{"n_layer": 11, "d_model": 64, "n_head": 1, "n_kv_head": 1, "head_dim": 64, "d_mlp": 256, "vocab_size": 8192, "activation": "tanh_gelu", "norm": "layernorm", "norm_place": "pre", "norm_eps": 1e-06, "positions": "learned", "qk_norm": false, "attn_scale": 0.125, "bias": "all", "tie_embeddings": true, "parallel_block": false, "init": "normal", "init_std_qkv": 0.0625, "init_std_o": 0.0134, "init_std_up": 0.0625, "init_std_down": 0.0134, "init_out_by_depth": true, "optimizer": "adamw", "lr": 0.00258, "beta1": 0.9, "beta2": 0.95, "weight_decay": 0.058, "lr_head": 0.0122, "grad_clip": 0.5, "warmup_steps": 222, "schedule": "cos", "final_lr_fraction": 0.0, "batch_tokens": 8192, "seq_len": 256, "doc_mask": true, "train_tokens": 83760000, "steps": 10225, "dataset": "wikipedia_en"}
Each number is 128 + 32 x the weight over the matrix's rms, rounded and kept within 0 to 255. Layers, rows and columns count from 0.

# layer 7 attention query, 64x64, rms 0.146, rows 0-52, columns 0-63
[[150 199  81 118 135 106 102 122 137 110 105 138 118 102 145 137 151 133 120 206 115 127  94 107  69 106 141 128 144 135 119 158 128 144 108 170 174  90 156 138  82 107 120 157  86  93 130 165  97 112  78 143 132 136 150 114 152 137 118 134 156 109 117 137]
 [ 85 161 151 146 154 114 159 109  57 121  80 148 200  93  63 122 100 135  85 141 107 131 142 145 100 135 167 156 133 138 139 128 139 149 125 157 164 186 137 122 159 106 142 165 142 109 118 136 111 103  58  92 105 107 148 106 228 118 112 107  90 179 152 116]
 [ 75 108  86 144 116 168 128 102 188 198 168 148 150 104 115 140 187 141 157 164 104 164  94 139 128 179 190  48 137 120 147  69 139 176 147 102  83  83 138 116  75  82 145 133 153 132 147 148  89 108  92 130 128 119 128 123 184 162 111 141 109 153 112  75]
 [141 187 123  89  75 114  81 113 140 156  97 163 182 163 117 103 102 157  78 129 139  46 104 171 107 139 120  99 160 133 169  98 154 172 154 126 160 148 125 111 121 152 164 100 155  79 145 144 127 130  89 143  98 113 169 120 152 120  90 115 131  89 148 118]
 [ 93 121 146  60 133 157  61 167 140 147  98 154 126 116 116 120 204 177  94 186 110 145 142  94 124 103 188 144  56 138 101  82 161 137 140 137 103 158  92 173  69 156 150 134 132  85  89 170 161 159 125 109  94  98 110 154 148  99 123 120 128 120 143 103]
 [125 176  97 167 130 149 156 106 177 110 118 178 152 121 119 131 146 120 142 132 116 159  87  63  97 156 190  87 127 137 109  47 128 147 155 166  97 124  78 109 110  79 110 110 158 124 161 130 109  83 111 132 159 127  97 122 188 139 106 153 138 156 153 116]
 [ 97 122 114 157 188 112 138 112 124 110 134 183 134 187 102 117 139 154 114 166 136 104 105  82 113 168 140  81  82  62 132  94 165  84 127 139 142 136 128 124  88  91 155 153 173 122 169 179 105 124  68  93 126 132 146 151 131 134  89 166 148 127 144 138]
 [146 135 108 140 144 147 123 161 159 124 110  43  99  76 217 153 137  97 166 165  73 160 136  93 160 107 110 133 165 109 119 119  90 178 127 126 117  80 175 132 145  79  84 150 119 167 125 120 155  78 169 200 165 161  95 133 112 112 133 129 148 126 141 119]
 [141 131 110 143 108 108 136  80 153  89 139 121 146  88 111 150  93 140 122  89  88 109 125 138  90 104  85 162 113 105 145 129 118 164 200 106 124 168 111 128 111 203 138 100  80 164  75 146 214 197 172 163 137 160  85  64  96  34 123 108 171 144 154 108]
 [120  90 117 119  91 117 157 141 110 202  99 113 163 110 103 173 139 151 109 160 129 153 134 103 112 129 184  99 131 160  94 153 102 130  99 165  78  92 130 126 158  20 138 107 139 116 162 105 120 139  82 127 116 145 139 146 205 117 151  78 110 185 138 108]
 [110 134 119 140 192 118 116 133  79  30 141 195 125 100 121  98 119 127 125 147 134 120 166 124 172 187 133 157 104 139 110 134 158  96 133 158 172 164 101  45 102 155 110 126 124  97  53 153  90 146 136 129 137 137 125 118 100 140 127 144 100  93 139 166]
 [132 170  74 172 140 199 148  63 149 143 112 128 111  87 145  93 169  96  92 150  96 135 211 159  98 115  91 104  99 162 101 172 106 144 127  72 129  59 144 138 151  89 141 133 128 157 154  57  92 149 139 180 139 113 111 143 120 116 110 113 122 101 141 126]
 [ 90 118 154  87 119 155 169 104 187  67 159 133 135 161  96  64  99 146 115 119 187 113  70 101 129 145 109  77  83 131 156 148 156  98 128 108 160 149 188 192 133 181 138 147 143 137 134  99 153 210 147 119 135  70 121 163 152 162 122 172  86  70  57  68]
 [ 96  76 132 161 160 124 158  70 127 150 111 145 157 139 115 131 136  88 176 169 115 145 168 113 111 128 187  14 119 112 116  92 128 139 118 132  99  92 180 102 122 130 111 142 183 175 125 117  70 125 154 159 130 125 142 125 132 106  90 152 179 120 123 148]
 [159 104 138  96 119  83  90 152  69 174  98 141 145 121  81 139 144 181  68 126 161 114  93  92 130 102  93 104 107 105 106 122 121  54  76 140 174 145 149 162 111 115 166 137 143 120 167 182 144 143 137 126 122  93 171 161 112  36 112 153 104 173 153 150]
 [134 160 175 100 169 137  42 134  99 164  77 104 114 110 181 116 147 114 105 152 139 185 159 143 155  59 125 167 111 151 118 135 113 187 149 141 145 104 179 212 147 134 128 167 146 117  80  82 121 164 158 180 125 112 151  99  75 123 101  73 166 120 137 116]
 [176  64 101 108  94 140 155  91 169 175 156 121 139 135  80 129 147 105 179 132 131 113 139 142 114 156 120  70 144  95 165 106 135 124 140 147 109 123 119 116  99 160 139 143 174 120 177 104  75  95 127 143 124 135 168 178 117 115 114 160 111 149 107 137]
 [ 98 166 102 119 120 125 154 122 142 164  67 149 136  77  98 121 191 157 107 181 127 144 146 133  57 139 187 122  91 133  86  99 140 101 125 165 131 102 107 102 116  37 147 159 128 179 146 145  91  48  83 112 132  91 112 149 168  93 105 163 140 155 127 123]
 [118 156 145 117  46 147 161 117 179  99 109 148 136 146  61 116 101  84 173 104 163 151  96  97 175 137 183 104 147 151  67  83 144 197 155 129 134 131 159 126 161 172 153 142 160 139  91  93  96 140 143 168 123  68  91  90 131 119 135 132 112 139 135  79]
 [167 184 164 119 156 107  87 148 139  93  87 168 125 119 120 126 146 157 107 150 129  91 141 113 111 104 107 171  94 145 103 160 166  95 116 158 224 125 116 125  92 119 124 167  98  72 138 162 152 122 106 103 123 117 177 141 117 131  98 111 180 119 122 120]
 [143 157 127 164 158 163  82 199  89 140 104 136 113 169 182 113 132  82 133  77 147  60 111 151 199 114 138 140 193 128 125 126 154 183 158 140 118 110  97 101 129  85 125  99 200 116 131 150 134  91 120 179 169 136 110  95  82  97 110 106 114 139 139  78]
 [111 113  68 140 159 164 119  72 123 113 166 164 112 131  78 141 163 159 144 129 117 147 153  87 125 148 163  95  77 127 120 129 149  94 164 139 145 129 133  85  74 167  99 143  75 137  55 151 125 174 143 148 135 100  99  68  97 117 147 134 173 115 158 170]
 [123 175 148 144 133 120  93 143 161 113  72 137 133 161 155 142 139  97 115 112 118 117 166 172 158  64  52 155 149 102  63 186 132 153 137  96 136  72 121 130 190  81 145 108 120 147 145 131 170 101 190 137 136 155 143 110 133  81 110  84 197  89 137  58]
 [195 125 136 125 110  60  89 145 132 122  98 177 137 146 110 159 139 156 144 134  83 109 118  94 119 106 170  73 148 161 117  86 123 148 107 171 163 118 107  61 112 116 163 122 105 110 124 181 143 121 149 149 131 145 137 111  80  57 102 149 156 124 145 162]
 [144 119  62 110  97 155 139 112 171 147 144 131 131  79  97 118 140 161 118 131 135 137 140 135 102 137 124 164 110 174  97 102 115 111 135 136  96 179 107 145  97 163 119 101 107  64 136 130 150 194 143  87 110 137 121 149 172 146 168 136 119 102 104 130]
 [ 64  97 121  87 139 128 154 136 190  98 150 130 129 100 102 121 116 122 157 101 158 175 131  70 163 165 160 147 119 159  81  74 136 113 148 110 160 165 135 125  94 192  73 120 159 134  93 118 111 162 149 147 120  54 110 136 135 196 162 145  98  65 136 132]
 [121  94 177 135 122 132 133 133 116 109 112 137 100 112 146 141  95  91 168 114 101  89 175 172 120 118 146 171 128 133  76 144 167 165 136 136 168 157 125 127 106 180 126 126 123 137  75 143 124  64 131 124 113 116 128 123  99  95 139 105 207 136 126  95]
 [ 93 103 156 104 127 135 130 176 112 129 143 122 110 128 120 148 160 128 122 139 117  80 110 185 103 106  83 189 157 119 131 176 154 115 158  68 104 149  99 176 144 143 157 129 172 135  94 131 126 126 172  96 131 113  90 143 148  73  98 168  29 112 140  84]
 [121 138 139 150 118 198 157 147 100 107 101  99 138 137 132 121  97 111 120 152 113  80 196 113 132 131 115 195 104 202 120 157 113 116 124 120 169 153 161  94 157 110  98 153  73 154 100 121 188  87  82 147 155  86  81 162 150 133 146 143 131 128 148 132]
 [115  95 127 143 148  72 148 106  86 147 186 133 126 135 118 133 117  97 167 101 149 135 164 225 116 129 149  97 122 127 104 199 154 134 129 125 107  92 128  76 108 169 148 102  90 120 102 165  77  68 151 114  89 104 135  79 110 103  96 114 129 153 140 121]
 [114  88 134 112 152  77 125 113  21 135 125 156 153 152 106 138 136 170  39  98 156 132 151 177 105 137 105 132 123 153 104 166 149  54  82 120 112 174 141 177 144 195 140 114 124  96  97 133 117 195 182 128 128 125 160 149 120 105 121 164  98 101 169 202]
 [179 179 112 128  67  78 108 174 159  98 108 209 120 161 115 132 150 155 113 106 101  45  73 148  83 141 112 171 138 148 108  95 152 105  85 159 132 141  63 155  89 132 171 144 168  89 132 129 168 143 114  63 133 166 105 130 109 110 124 157 105 121 139  81]
 [111 191 108 147  94 119 133  84 155 125 137 110 118 182 125 178 113 131 139  82 175 114 148 123 152  96  65  82 125  89 112 217  94  81 146  95 120   0 117 126 131  79 159 104 177 164 178 110 136 160 172 153 104 151 143 123  84 100 135 104 181  95 139 136]
 [ 96 107 125 180 192 151 141 101 114  89 101 138 194 103 174 116  47 121 105 144  89  96 177 116 119 132 118 132  98 126 128 135 145 134 142 122 178 174 183 151 168 137 103 119 129 112 128  88 160 140 119 117 137 130 177 100 204 165 108  83 191  85 110 117]
 [169 144  67 118 148  81 108  84  92 141 126 121 149 141  96 127 103 100 136 133 162 108 176 134 127 160  94 138 148 126 159 204 103 115 140 181 139 128 135  42 147 149 150 120 111  87 158 127  86 139 125 138  91 161 186 150  87 113 127 109 126 102 151 228]
 [147  68 185 128 111 129 170 112 123 184 196  91  90 174 140 107  95  67 186  92 135 100 131 151 161 142 141 107 161 113 190 138 125 209 164 136 145 146 161 113 142 171 154 137  96 129 117 113 102  76 109 148 150 107 120 130  67 135 100 154 144 168  66 116]
 [177 174 109  74  96  92  53  78  91 201 113 138 156  76  91 124 197 158 105 170  93 105 154 166  67  98  72 178 189 120 105 129  91 179 158 108 145 143 180 153 170  96 180 135  79 106 135 131 136 157 127 112 121 174 146 156 165  34 125  58 141 185 164  63]
 [130 164 114 213 169 130 137 149 131  78 124 144  86  70 227 130  88 132 102 113 133  66 144 156 139 145  46 218  92 146 120 131 122 119  82  99 162 140  60  88 106 207 129 153  73 129 110 158 189  96 120 118 100 158  97  69  60 107 142 173 130  87 172 137]
 [132 135 123 164 135 138 142 138  86  98  96 136 133 122 142 140 149  95 139 177  65 106 150 101 127 115 159 126 156 127  63  50 133  56  88 122 153 139 126  79 115 120 104 150 131 164 103 133 119 101 127 150 163 137  66 127 161 160 126 170 118 107 148 154]
 [148  50 136 151 196 101 105 130  45 189  92 151 105  91 170 117 164 138  93 177 108 129  88 150 124 144 205  64 105 106 152  86 122 139  92 184 129 132 130 126  99 117 139 116 165 137 108 135  93 143  93 122 165 145 143 127 116  98 109 134 110 206 131 167]
 [167 147 102 139  99 102 100 157 180 128 153 120 102 147 145 148 114 153  96 134 154 123 141 115 159 132   9 185 141 140 103 173 101  78  54 108 131 134 120 184 149 166 138 111 109  76 180  94 169 152 119  96  97 149 132 159 148 178 169 118 106  85 170 134]
 [171 133  84 168 116 113 112  60 147 164  92 123 133  81 187 124 134  96 189 225  55  74 204 165 128 150 127 104 158 131 101 100 127 131 123 128 129 120 193  93 127 155 137 190  87 148 147 126 110  60 136 127 135 141 108 133 129 133 104 141 169  85 149 109]
 [148 147 133  91 131 155 152 162 127 134 139  85 137 153 150 116  89 126  88  52 147 119 161 127 136 124  80 151 130 170 151 164 100 137 121 100 134 119 134 157 177 139 121 110 122 147 169  55 158 162 154 167 137 143 138 151 120 156 169 102 119 101 124 131]
 [110 145 128 183 134 111 197 107  96  78 138 182 108 138  94 122  76 115 107 116 155  54 152 102 114 128  95 154 129 157 149 178 124  68  77 103 188 182 132 135 190 174 128 126 163 110 151  92 109 173  79  66  94 115 145 159 153 168 149 129  64  95 135 144]
 [112 157 121 167  85  77  90 143  88 140  73 133 178 118 155 126 107  99 144 156 148  77 194  93 173  91 121 222 167 118 103 107 121 155 121  99 126 157 133 157 110 161 136 136 188  97 148 153 189 132  79  78  77 144  91 125 141  82 152 112 121 149 171 106]
 [ 77 143 119 143 107 116 156  93  71 152 138  95 156 168 116 139 131 137 131 109 167 128 124 168 116 129 153  69 140  93 165 159 129 127 148 125  84  69 124 124 127  45 119 108 187 186 125 120  77 149  84 133 119 125 138 122 183 119 146 113 146 184 100 142]
 [147 106 141 109  86  93 130 119 134 131  80 109 135  94 114 146  85 120 156 147 121 149 130 144 163 133 161 180 113 114  98 132 106 164 118 148 120 109 168 143 161 117 124 127 121 156  97  88 140  79 103  78 125 113 111 119 138 144 166  57 118 194 140 104]
 [107 161  67 158 124 178  90 107 148 126 131 167 179 154 175 134 142 184  92 129 141 119  97 142 144 174 128 106  84 106 129 127 153  79 136  96 101 117  99 128  89  82 100 107 150 123 148  94 194 148  83 137 142 143 125 105 179 179 149 102 113 131 183 118]
 [120 134 185 152 162 190 169 134 112 120 118 129  92 199 137 100  91  89 100  41 198 139 162 168 160 163  64 152  44 178 143 178 148  83 103 104 113 111  86 151 165  95 147 112 136 125 121  70 105 135 129 147 143 128 142 122  72 175 127 171 160  76  98 164]
 [159 148 115  97 104 106  80  96  96 140 158 141 116  93 146 119 152 146 102 124 118 114 131 138 114 127 186  96 151 117 125 162 161 103 156 119 144  97 177 139 137  73 118  96 102 128 132 129 136 175 128  99 113 172 126 152 135 140 145  68 135 169 153  75]
 [111 154 103 129 152 137 116 103 164 129 192 174 109 169 167 134 168 156 114 125 118 103  91 104  64 105 163 119  59 164 160 121 165  55 149  68 128 120  77 141  75 142 110 172 156 125 142 124 114 188 114  95 128 145 128 136 133 148  94 224 159  89 138 159]
 [106 150 147 119 128 193 138 146 173 133 146 114  89 145 177 112 145 119 127 104 138 159 102 175 150 165 149 110 153 141 186 156 106 208 146 102 105  79 120 141 130 115 152 135 111 129  89  63 101 179 141 125 132 175 163  82  44 192 172 120  89  96 121  76]
 [147 128 109  82 109 151  67 142 180 114 169 105 106 194 147 153 168 186  86  50 114 189  62 143 159 119  36 102 106 101 165 181 124 107 161 117 124  59 134 151 107 108 183  78 124 104 122  88 159 182 218 193 127 150 147 101 103 127 106 120 134 120 145 159]]
# layer 7 attention key, 64x64, rms 0.139, rows 0-51, columns 0-63
[[144 119 111 189 164 152  90 137 131 164 133 140 114 129 195  76 133 115 143 143  90 119 134 112 141 126 117 127 116 108 176  94 144 102 137 127 116 112  35  97 112  82 103 108 161 129 137 167 115 102 118 110  99 201 124 116  85 149 135 123 126 148 126 162]
 [141 108 110 149 143 144 151 155  70 135 155 145 134 126 167 103  94 135 144 200 123  62 159 131  53 139 124 131 159 114 196 127 132 144  93 132 154 140  91 103 109 116 130 139 191  40 134 163 113 117  97 112 135 166 136 145 130 109 140 122 149 180 124 130]
 [142 125  70 117 104 125 147 135 203 178 142 138 192  60  92 155 144 155 127 192 139 153  74 105 144 121 191  84  82 107 129  50  97 129 157 122 158 108 152 119  84  75 164 131 173 128 134 135 111 147 118  77 182 111 141 121 190  76 114 173 174 136 115 123]
 [124 129 104 217 156 138 159 145 109 129 164 122  85 129 200 152 140  96 182 143 159 103 133 126 145 164 114 163 130 112 132 113 138 135 113 117 112 115  36  84 107 106 134 147 161  92 104 146 142  90 113  85 109 199  99 117  85 131 122 133 128 119 119 132]
 [146 140 139 166 171 158 139 168 123 149 152 107  78 124 189 113 143  84 168 136 123 109 101 101  93 159 189 168  93 151 134  62 127 124 122 152  87 146  27 127  68 103 102 122 138  99 124 160 163 140 132 137 124 176  55 100  99 139 104 142 119 139 115 122]
 [143  97  84 158 172 166 145 137 161 164 117 114 145 122 140 170 128 141 154 191 148 111 112 135 129 106 155  60  92 140  96  40  86 119 108 108 165  95  97 132  90  98 130 130 200 148  80 123  96  93 114 108  97 118  94 147 173 110 153 152 118 150 114 172]
 [111 138 134 189 160 163 156 104 136 124 158 120 122 142 200 139 148 101 176 177 177  93 138 140 100 166 165 115 114 113 178  80 101 100 101 127  96 114  28  83 100  99 105 153 157 111 147 115  99 119 100 130 107 172 114 125 107 153 128 165 147 119 121 159]
 [151 138 140  53 101 113  85 119 153 168  98 137 137  94  79  93 149 152 101 113  95 179 147 132 130  55 126 119 107 134  92 174 117 151 155 114 151  97 237 174 174 116 122 118 102 160 127 120 121 116 122 122 146  71 147 118 175 133 142  99 123 146 152 134]
 [138 155  88 115 111 160 144 143  99 128 161 135  80 106 115  36 164 140 170  94  89 109 196 196 153 162  69 181 153 150  96 150  90 173  77  98 130 138 152 125  96 156 131 151  27 136  34 147 185 169 192 140  85 116  83 100 122 152 145 148  86 142 112 170]
 [204 108 103 115 109  93  95 134 168 121 110 108 163  90  73 126 128 159  95 146 107 174 102 130  89 102 132  81 127 104 128 127 137 127 142 136 159 128 167 166 137 106 177 119 128  92 150 143 108 121 113  97 124  90 192 176 199 124 110  90 150 129 129  95]
 [ 87 123 153 176 181 159 147 156  86 148 137 124 124 173 163 132  96 101 158 136 124  56 133 138 132 159 144 143 135 127 146  96 109 120 128 141 120 124  54  94  93 137  80 144 121 141 130 107 119 124  94 157 117 215 105  88  80 159 144 127 140 119 122 164]
 [139 107  92  96  75 122 118  97 125  93 107 106 183 158  82 107 150 187 116 138  90 159 144 124 136  81 131 136  92 102 106 165 128  83 163  85 184 116 217 156 185 113 161 132 102 154 108 149 150 109 133 116 152  61 134 113 160 113 128 107 168 120 140 119]
 [ 59 137 116 105 109 106 144  67 172  95 145 166 162 145 101 126 153 181  86  85 177 189  90 128 103 130 156 148 140 151 127 135 158  97 148 126 138 154 120 122 127 187 121 125 143  65 126 162 171 134 173  94 139  71 174 102 137 104 123 103 130  68  97 143]
 [120 112 125 115 151 109 125  67 113 134 127 136 158 144  53  98 186 191 147 172 144 167 116 129 132 116 161  86  74 100 111 109  88 114 112 120 211 123 255 107 156  97 130 137 119 117 135 122  92 116  96 103 165  66 181 156 141 122 107 158 173 166 124 147]
 [137 159 138 191 139 101 139 123 116  95 136 139  62 141 204 113 159 104 170 144 140  96 114 134  79 135 131 150 116 110 175 122 116 137 133 166  77 148   9 132 124 115 124 148 121  95 141 161 124 114 119  98 109 168 109 175  55 149 111 168 159 114 128 148]
 [131 139 163  75 157  96 105 168  89 128 146 141  88 174 138  64 183 140 136 147  55 167 142 117 150  55 146 208 106 115  99 189 148 143 136  99 118 167 186 166 147  90 100 114 112 106 108 162 131 131 175 155 176 114 148 148  72 109  88  63 146 143 161  95]
 [133 134 113 162  59 111 165  82 148 105 116 146  94 108 135 202 157 150 130 168 139 156  94 121 162 159 177  87 126 130 127  72 129 121 152 117 177 133 135  93 136 131 163 125 122 129 129 116 103  89 109  76  80 129 148 149 100 110 135 186 131 104 107  74]
 [179 122  97 172 144 151 115 112 115 134 129 125 149  96 117 112 145 114 153 170  89 110 101  96  57  78 174  77 133 103 173  53 106  75 131 138 147 108 123 137 153  69 132 180 191 146 158 216 113 123  78 132 132  86  91 171 173  66 145 141 134 166 116 154]
 [127 112 147  87 142  84 144 140 156 103 136 174 149 123  40 170 160 116 125 113 148 166 112 158 141 100 136 115 136 115  64  88 121 144 149  92 176 176 190 120 161 170 103 122 156  99  66 167 134 113 169  75 124 108 146 121 164  83 107 123 167 122 102 104]
 [101 128 147 204 153 171 136 152 121 122 119 118  75 151 228 103 122  83 155 142 115  84 132 126 124 141 133 145 137 111 156 107 152 123 108 139 105 123  23  85 106  94  99 118 154 112 125 159 129 125 109 149  93 188  99 116  66 167 116 120 122 102 122 147]
 [117 147 175 126 168 147 159 177  99 181 144  85 116 143 180 151 120  72 136 117 115  85 127 174 184 106 141 156 132 118 113 120  77 172 107  99  95 109  83 137 187  90 140 162 149 153  83  88 100  74 114 128 143 173  95 132 123 127 115 136 127 127 140 120]
 [106 115 162 120 154 152 102  92 127 123 122 134 140 144  97  89 123 140 182  97  82  96 152 167 124 161 171 127 111 152 141  63 145  86 115 140 158 136 125  85  44 146 124 115  57 153  90 142 112 207 121 156 153 178 115  99 116 130 137 151 153 134 111 209]
 [154 153 122 172 127 116 132 177 106 113 120 134 156 165 169  90 138  78 102 136 122 119 147 154 137  76  93 136 123 108  74 197 144 164  89  87 101  80 143 126 205  46 142 157 122 139  73 165 159 114 132 174 146 109  90 118 117 175  96  90 176 110 139 120]
 [137 133 130 215 182 149 136 157 102 150 125 113  58 116 195 136 151  95 178 129 156  80 126 152 151 153 118 115 108 105 121  83 112 140 141 145 128 124  41 105 109 103 109 128 130 143 109 137 125 105 124 122  86 175 119 143  69 152 107 150 152 130 127 162]
 [136 110  78 163 123 140 120 136 172 108 128 139 107 100 121 154 123 164 126 107 101 138 124  91 112 147 132 130 130 151 113  69 163 122 107 164 164 133  28 126  54 173 156  86 128 123 121 134 171 159 114 129 115 174  90  93 125 152 142 142  89  94  73  90]
 [100 110 141  43 132  95 120 132 174 126 124 171 157 138  29 148 131 161 133  97 121 168  95 119 126 140 175 105 146 183  65  96 147  86 138 176 166 135 184 151 121 185  69 118 142 110 103 123 104 169 111 124 171 108 110  80 173 125 142 128 118 104 104 139]
 [114 137 185 155 177 148 143 188  61 128 118 131  95 105 139 129 108  83 133 103  87  99 166 136 142 131 133 156 155 135 171 110 121 157  84 133 118 170 151  63 152 117 105 140 127 133 109 144 134 119 134 160 149 164  82 105 109 172 109 133  78 142 117 111]
 [108 161 121 142  62 186 154 193  66  99 172 143 150 105 165 102 128  94  85 138 170 126 115 128 131 137 164 178 112 164 148 107 106 145 109 117  68 148  67 158 179 131 140 173 101 121 129 135 161  95 133 135 146 136  75 121  87  84 125 130 119 137 110 116]
 [115 128 157  85 114 136  96 106 131 106 112 102 137  78  73  98  79 145  99  83  94 138 147 136 102  69 123 151 144 111 135 180 155 108 111 134 178 113 207 129 171 181 121 125 120 123 151 141 125 140 124 125 137  86 110 122 191 133 144  94 118 157 155 132]
 [123 115 124 195 139 136 168 159  88 132 101 143 126 151 154 109 111  99 154 127 114  84 131 119 155 194 131  96 127  99 183  89 117 162 115 126  85 168 119  47 168 118 149 148 108 125 125 111 161 131 120 154 144 206 136 130  64 131  93 130 157 159 117 145]
 [117 113 118 190 166 114 151 139  51  66 162 142 106 194 165 122 131 144 150 136 148 101 142 121 105 172 129 153 103 127 149 110 128 105 122 171  75 159  32 102 131 143 138 121  90  93 153 120 172 156 115 129 123 176 121 138  32 140 122 130 151 107 140 144]
 [115 134 106 207 145 181 151 167 108 118 163 111 116 117 222 180 134  96 134 129 159  94 128 137 143 140 107 133 135 123 141  62 132 126  93 133  81 132  25 127 108 118 123 116 147 147 124 145 126  90 138 122  94 178  90 115  93 133 135 159 114  99 109 139]
 [153 136 104 135  70 120 111  86 184  93 115 115 161 204  93 124 163 120  93  96 150 168 142 146 135 158  71 101 164  97 110 187 139  98 137 104 126 112 195 149 194  95 149 136  60 155 105 115  95 138 154 121 164  49 140 149 152 136 103 118 189  89 141 104]
 [ 91 104 117 124 189 132 145 134 101 115 129 140 160 145 136 101 123 195 109 191 100 128 170 151  98 115 130 157 143 151 123 236 146 128  90 130 210 105 161  71 114 104 121 110 141  55 110 132 149 118 104 161 165 112 164 117 187 179 143  89 115 128 158 154]
 [155 108 133 211 122  90 136  88 103 123 126 129  87 181 187 123 118 126 159 144 120 101 150 100 158 208  91 112 168  85 144 137 150 119 138 121 168 119  71  79 130 158 132 139  81 129 135 104 113 108  85 131  75 211 148 144  50 177 138 103 167 130 133  98]
 [118 122 177  69  84 129 158  92 118 133  88 136 112  68  94 165 120 101 126  87 149 162 128 153 216 131 150 129 135 107 159 154 109 196 137  93 157 153 222  64 172 180 135 145 145 106 135 104 112 126 181 124 126 101 197 139  86 110 111 133 104 129 147  77]
 [200 178  83 162  83  97  98 137  86 103 131 151  99  69 175 118 149 135 122 206  80 103 169 103 127 108  88 216 139  96 120 124 134 167 104 117 126 145  57 137 119 103 174 150 116  89 103 219 142 153 135 104  75 144 165 138  77 151  97 118 174 151 124  93]
 [ 82  97 106 151 155 185 132 147  87 137 123 101 111 104 189 112  95  86 154 110 105  58 166 131 124 147 110 163 153 130 144 155  97 131 105 119  88 135 100 117 140 130  88 116 121 199 126  77 134 121 149 152 150 176  50  92 109 176 176 120 104 104 113 147]
 [111 128 137  81 153 161 129 109 114 143 130  94 153 113  73 136 106 113 118 147  96 119 163 138 113  91 134 132  87 161  91 116 104 104 109 156 172  90 177 157 166 122  93  89 137 161 174 135 104 122  77 125 153  96 129 142 191 130 171 166 136 179 130 185]
 [141 100 151 145 163 162 137 130  64 169 149  94  94 131 165 133 148 154 189 181 104 106 109  99 119 136 170 115  81 121 173  89  51 172 141 147 109 145  90 143  82  94 141 154 124 142 195 110 113  98 131 116 125 154 188 190 113 110 118 181 138 119 153 163]
 [143 120  80 145  80  92 116 153 185  37 114 130 152 136 187 168 117 120 109 124 145 143 136  99 124 139  81 159 135 130  73 187 206 114 142 141  72 141  35 131 152 153 121  60 111 142 154 101 132 112 165 133  91 169  90  90 135 204 160 122 131  71 122  95]
 [131 117  75 157 124 127 118  90 106 146  83 123 158  44 132 105 161 139 124 165  60 147 189  79 136 100 155 166 101  92  81 152 114 134 120 102 211 116 206  58 194 122 121  90 120 169 164 176 110  94  85 120 123 121 159 106 163 151 138 141 168 162 126 124]
 [136 113 135  76  81  83 112  83 129 104 108 105 143 140  69 145 136 160  90  97 132 168 124 128 150 104  95 146 160 123 105 203 154 113 147 139 141 115 203 184 172 152 149 108 108 120 101 111 150 139 158 126 148  66 159 113 167 118 136  82 103 102 144 116]
 [ 73  79 123 146  96 167 154 102  88  33 124 140 194 173 188 171  71 155 100 122 185  71 133 139  89 198  60 170 151 131 157 149 146  62 114 135 172 192  67 101 135 175 106 123 162  93 168 101 109  75 123 126 137 137 146 135 132 162 170 124 141 102 119 135]
 [141 173 120 153 152 146 130 185 109 132 144 105 107 116 212 107 132  72 139 135 113  73 165 115  72 154  93 200 152 125 113 114 107 162  78 125 118 177  77 120 138 143 104 130 163 120 124 126  77 119  99 110 136 204  66 107 131 190 126 131 122 171 151  84]
 [150 137 119  84 105 113 102  72 135 113 135 118 184 161  47  99 119 150  88 109 138 165 117 119 104 113 112  90 158 114 157 137 118 147 144 107 138 105 213 155 138 105 177 162 124 116 141 122  87 151 111  95 166  69 182 169 195 107 129 115 125 154 144 109]
 [162 115 140  82 113  87  94 133 137 118 113 148 155  96  66 132 128 156  92 113  93 155 129 103 104  80 112 124 169 114 116 154 143 145 134 113 139 147 226 136 137 165 116 120 111 121 138 154 118 127 147 131 120  83 178 147 218 108 113 113 137 135 137 105]
 [ 99 102  77 155 150 145 140 117 169 103 142  72 182 153 133 168 128 144 124 173 123 122 124 129 119 127 138 135 124 165 100 120 140 112 109 115  67  63 103 138  62  94 175 115  99 144 122 112 100 148 108 103 143 150  94 125 249 135 166 121 148  79 153 164]
 [ 78 121 173 110 160 139 176 113 107  62 147  92 173 212  98 186  98 128 108 102 142 150  99 146 148 107 129  94 149 105 146 192 156 100 141  97  99 130 158 115 184 142 135 124 111 162 125  61 157 152 153 178 169  73 105 146 101 125 159  92 119  76 146  93]
 [149 167 133 135 110  89 103 118 133 140  94 120 153 136 109 156 143 130  94 136  68 135 126 116 150 145  85 160 107  89 126 121 116 139 147 138  94 165 115 157  94 113 192 136 103 105 146 202 121 139 111 144 128 122 183 123 159 126  90 115 117 115 143 183]
 [ 81 121 115 179 155 198 155 116 114  92 128 100 124 148 187 117 152 103 128 154 153 121 111 107 157 189 144 130 101 156 145  65 116  72 119 119 103 123  31 134  75 107 130  97 147 156 151 104 115 156 107 127 158 113  72  95  86 114 146 144 100 127 119 185]
 [116  89 130  75  78 120 108 122 130 151 144 113 192 118  66 177 150 154  94 105 135 178 104 136 206 120 118 127 122 127 102 152 123 131 196 101 110 121 208 169 120 141 142 112 127 169 114 101 130 150 194 146 158  91 172 103 154  89 134  75 143  81 119  67]]